Weights of a small transformer language model: width 96, LayerNorm before each block.
Each number is 128 + 32 x the weight over its row's rms, rounded and kept within 0 to 255. Layers, rows and columns count from 0. Numbers have three digits each. The size before them is the row's rms in percent of the matrix's.

# layer 5 MLP down, 96x384, rms 0.196, rows 48-95, columns 288-383
095:196128188149174107091168091224159137136151149184103090192111087140139110200135127159083149134155130128146167152095170168142129117160107160118130125166156123096168075078211157139149110116096160134099162163099188163110135044115135106141141181202134158058151180108186177171130122148104088101
104:137138140138154135146105153147166174134127155117136161120140111158152124132112135159160100170106106099088170087189179160156144193149103125183117076150155046113075146131078086133066161124102164141128092092122127156159106101148096160172122124139142101134046128109151184062095154123141166153
087:145152161172064164110131109117174154166119121171122178090150121145122163112133115132159144187077161119104187132161146177086081137096126118198196142105121172103130124095089056129162122097115145106134143133222144112082108141171124114079098141137159131114107069160126094090142082160111156154
103:126087094147139169075160083192077180156188126123094149159136135165109054144168101155165134139092085075142163116122161160148152124153083108133072139117101112122130118097101079100173179071109166178135141152098141117137130065117141127113113120054144105170100106086081058114131156123088117115
089:135190067049120062216130131221110152089110122109120092115150130093118122129106121144166170093118101118200126126093093059193146143125115148111131179084142185098128141146114119096115105173139135138127089119132107121158076071110152099140102079145131188130124108192127115125213093106104135098
093:172139113099127092148125165103195134130128111127105125124106168092109140157115137135090136137100187157095149122123140155083141077134163059122145137112154133088149099093115137156148136071197084181198104087149143126076105154138099070126113086152143098094072147123173113137075095069126109198
110:175117133139126086107092107063096048086136134083096127139164142156118164111103201138104147079184077156118068151127151086099139139076078154146058128097146141090126097067110119133106083134089179103103141119161152099075077102076122153128100037125094145140101110124111105146140159134120126125
098:186156125108117122109123132081114104119172133139151158072122172160134101122151103137128152075154112126167147151133134097130127114126151197159130118120166102067180109174115138102119080105077097136145174150144122189137129123121048161116141073115136130130168154170153151192128144143128136095
096:139183135133171065089183137172100138151093161135139122103077088161179137127146139122094115108093129096109176135115183107109150175157158123111174055148145137043155152194123104054122140107115176166110150137133132127153187112077125088159105081122157090168142131189163150189129155160121125126
098:127105144165111148109109127085115137174169165115114144146157122096098100134145131127196131174130087126182113128149109064110157160114118117144182117131101161058159102141180103123159169189111179155149129117139139113167099146133153110149117144138122174084084113082140149122100126117112063101
091:148162137161144130129125166118165088146077118176138100182151167136119156142149140117171103126156190095137119076157128141101122116105127076145134086077096122065145123161121136136121141082155114121108191092084155085116116154146146081063152163181098055085138082157147177117104162071149114155
099:102123130170133125116101110131112157155120105101096207137187121090119137078104156130121079143144118137156059167094082080127139120106123143126134173147139161152145117160146132107102200128179050102165155125143097116082134144061122155138097145165115129148144099109132090089215086152145141076
119:122154143111126117113095055124079134088062072162139156155108152131126157092112171141089123050154129058169105116117135140111103117063168176121121147166133154127104140086125124163130097128147194113161145131183151117121093090155109156074132067137137149115133120161084140126157159156127097144
092:106187101128144134165144102112095150155119132111121108112161175148137114138151171148148052160115111158172147133127160146148130131109161157152152126020137088083192165073106139154178126124162200154201150111129144078095114139127077085151109053194098212161142147114143087138127107118163109144
100:082000140109140074073151123105109102126102142082177120116135140085087118087149144099120092125122126213119113120105117110167088124159137156096087103162158154094167113129097122117114168023159110157088092214119121131114106066086115053072077098204180090160137157124116142145130127158067110143
093:164150133122086060043158098089156111121124111043070116081094130088127133110161116134116131110144149094103088144111077124127124117096175128155053108114123113122135083182089106117089119120154111101095163128066129121112114136108224124078099093100116140132077149125143133141109130112126093129
087:083133057089090067062131072098150108159122139124153121138122092126148115137115122099119058144057156114098134122107079067106163152122060127148147154110129126135097131155077153124198076136133126135160113119096107162152130113131186166137111079138112140132108093138149139132143111092155204044
101:169060174126137180157160151106144059162145123195063179114101172165122142144144121125125182143121145152105083126118156118184145197128092204111166107124162071143155161159155127143193154146142154127126121076132168141127149118180152115133096070168108114143161122144159144127224141171175105146
111:120111147156167139143142104159161139209127176149103132107168136152130109163185136150244106180127120139124178123141092179141125116214142109165192105129170072137148123137177103127129139113175129169146123102097080153132143112182107152144107090175164112158141126123177087145171111149122111101
100:156150094059136123114157120096133143117113114135108131135160145082157147134139134130142121120154184050157146155087133141134177071174068123135120184130125143148091159064103139085108098100131125126131148098135125127115163128142135114126136197108117095152166155108137141112183113114158181093
095:138131087147134166125145102097208145106109164174153090096083157129112139169045090110080138157102138061152126109089154120153109079117121112126142146089099128112124144184179126110110118087100071138095176106105164107201096076191177150098112218147073090096104141139128198105126123107138065146
097:167047097154181179102083173094122142102144129143092145171119179102118099128129138101136099140083157137105122137164157130158139166124156120152185044077106058066113090141134104137092163059194124125082112107144156086147131128135119148155107133168177115132097096099099110131158147130141160109
097:168160086087100132067157064158177137154094145095106134102103107112065125120138150129141138025119110094139135123164107127100113144136109091178123120142121143134110138072194145120061149035160075157126167131059111076076152136108115155123141140060158155123136149178153090063099093102129089158
103:119092110136098124095126054137109127131140102147106113102120179113083097133109090089087119145183126181089139143133106093133127088169078099147129078115107195074162060157121119121185151146116148095128150122163130161096178132158000182130169138127141184127123114165149175127144105130084147071
114:165132137088146100150096098149045075117114090123083154157125167070122161102104130078140193085131130109070071149150153141160120133123117154168122106136177132129082111058084144150098093075116109099103128069112154139082117121108166146147132143086122095154159170111156115113153176172183139138
090:115122165122107147136162164082147085106134138117109110100090112091098127115161142131104090103125114065155149140149167194130157122108172161152143114117167137111088121094139089064142119080092138132156146069107063108146084114109116123102076078143173103174114112185155031142052119121127117148
100:118111131152137103060128104032161123140135168055070133157104101094141132131110087126076143153129119119137098154175091129078127149148083127089059102091119054128106153163152130118153117120069119112173074062129133120090129186120119084109114076116111153159143103053145108075147157173130094138
101:133099083101155132153155102085111140108139142187132130082158116094116130121115083120107090119110130097157158113130129165111188114167161074176211086086149035173089121092118090115123174124150133167081153076085145134171113116132118086206096184145196131183105127100141189117142123115130169100
103:142164104198127165114146150100157140172168194146164126163127100123101101162153113143118129124128079137152130123190182118141128143143099123180145098054121104112189127172137161132130158125123135142134173168097133110146124118121069138145118224114077065148135144123186182153164130142108108047
094:107113103171118163106159139101086113189133178160125155115141098162096112128174110106183097092109139132097144109168105091164190119124123053100121139174136112082135106127117150103146115103150146184141120068087115147111166155108152144135127103158145166108146122132120102093145134158129115158
102:127088114131174127143149128148129084119151132106174087181123089107141104163151079138179123179130154140131152096149166124145138109163152094174171167094076056208160127157143102112121131142189193142105063156115090159144118178134101102160123156138151144131107100134173029166176100149158173113
108:059122137120096075098112102094119122083093129105140120212156089094148086104121148144126104105131128101172110102071128084101135112131121183134087167181088142087129150128115097135113105087130070105148097138168084051143122073128105107122154141094054126086097093063141162119132100135150105051
093:181124165152089159127150145087143141128153110097169204155133090108063156128125163109099104178198098113096143163141134179139131154088086114157116107142159101182147130108147100160142130190140115134172113125170150116109115150186133082090103080198086178110102132075090143104148071128194151130
102:112155132114121136137156115090189134096099134148203091140170122158172102128219201099121121117133128089100126165129096138140138118152123111195189122121132080105115104157074194157097109126133159127083108182138095153118161158107119101117107178108059138124136146103131065172135124151127133000
099:138110117089169066133070132087102156150094091125160103125105147079148122102165175114168158096139140168133155125148140152103158147169115149141161126113118109151077113152124164116082092113117098095069122129146133158161146158123047198140124132110104123131202141179145188113153132147103150090
092:119140121167144086114140117137114143179177140086158162122104066186127139138119126173140225151057183132104138158128125194143134147139151149076131189164144115175126146112123125152172067169159103121118084124170165168180114189148137175175184131125157148091154173079150084132177112178101157132
101:143172145120174080074167139139193139138089119150088099108159117143213127155174122140139128149148202145105147144134162146133144186136151098122135092091170171160147083147156092180062157124141147166096093101110108159154166133129178135110123133125148156077140145142188136109126109073142160154
094:119140091080074031105158114099150032158118137101144130132148082137136100143122084146144136134132144153156111139096112115096095158158115227100100146095089197132174120085119145104072090080136125131118129152121088102078067138111184119066145092078114121214135119184105112157108102067127142171
093:087130083159094153151124087193118122075161130190113146066170128157151057154139111130136121111128104195119116046163118119173122099093132143110175138134102124085136094124122096152164129170124093085160168129082132157116105111101157143119185124073097157151129107224178150121140143074115180086
090:129176123145131137135146098123163068120124151117149155136118122155177107137066104117095061091188141154093164149094095163090177186114097100156105085131105143068130080051087131126125105063097105115089155147085178104122130176177187117110128061120104130084142114171097117101118148114138153142
099:155119111183098144114142119151117101152113130102110142143099167100122098152156162176185125101132105104154114111159121125104167098159140123183124138195135179111167088119119134117138159115101129136163193148086102174098118133136098160178151126060142131124127122158147150136120121101128165133
101:151104158097144098103120147159118178136143101125128152066067135094093144105131155089072129172111113146090097146115148094067130133132190064124118142163170151145084136193153125148122211164158103124107128187096132132116174113089075138158121146090169098094127132132150134129132093173149158102
099:140092168179148154125159130202163193157123105164113138146146109099084123131147169093141127159120125137132111101136162102128131112128116139117153155153167198148132114151106151115126132155134135158098122148136208147169160173069154120154122139205161105156113142170091142094106173198128154062
112:117150097205074107155153118197119098094187154122178097146174082167138076169070113216150100153098126192193127073123097105122118103134223180146149111189081138114155156114134122145123121157116066171148192161149073111115113136106149145120146148040134098104139115101092161145148138079108090083
089:141124125084152115139114166152125134163136124113116175151123102146137076126118151128141150089103139115081059124073167166109168140175111161137176146118145140115098140127104131147222120143096094141085130142144118139125077159100147105072140163122061108070056118086043089097139120118133167174
101:100120147135115092161161074158094102153161154146116174094145114168158127168119103147123140133131148098188129085179123100125145158133051154087158164133098128075115113086122145137119163103153113150119127112124143131156075145107174119108081187095170140065146109144121072096123130161137086145
092:160128119123082070109121112214102092214091138132142136126158156111172164119118171181095130144105167061102134137125121097135105248105120137111082102119094193148142162147156142114112154096133097102188127141149087116177101131146138182132109144093131108159141125123136124117111146137178123135
103:134093154127153129128091138145108147115071082146096114079090157095150119110093091106055138079152096145083070163141128116136103146098089108087178139148126104111099135123079096138150146160125094097064113133121169136153148157126153135183182180141161142058127141060099154154110115136110126096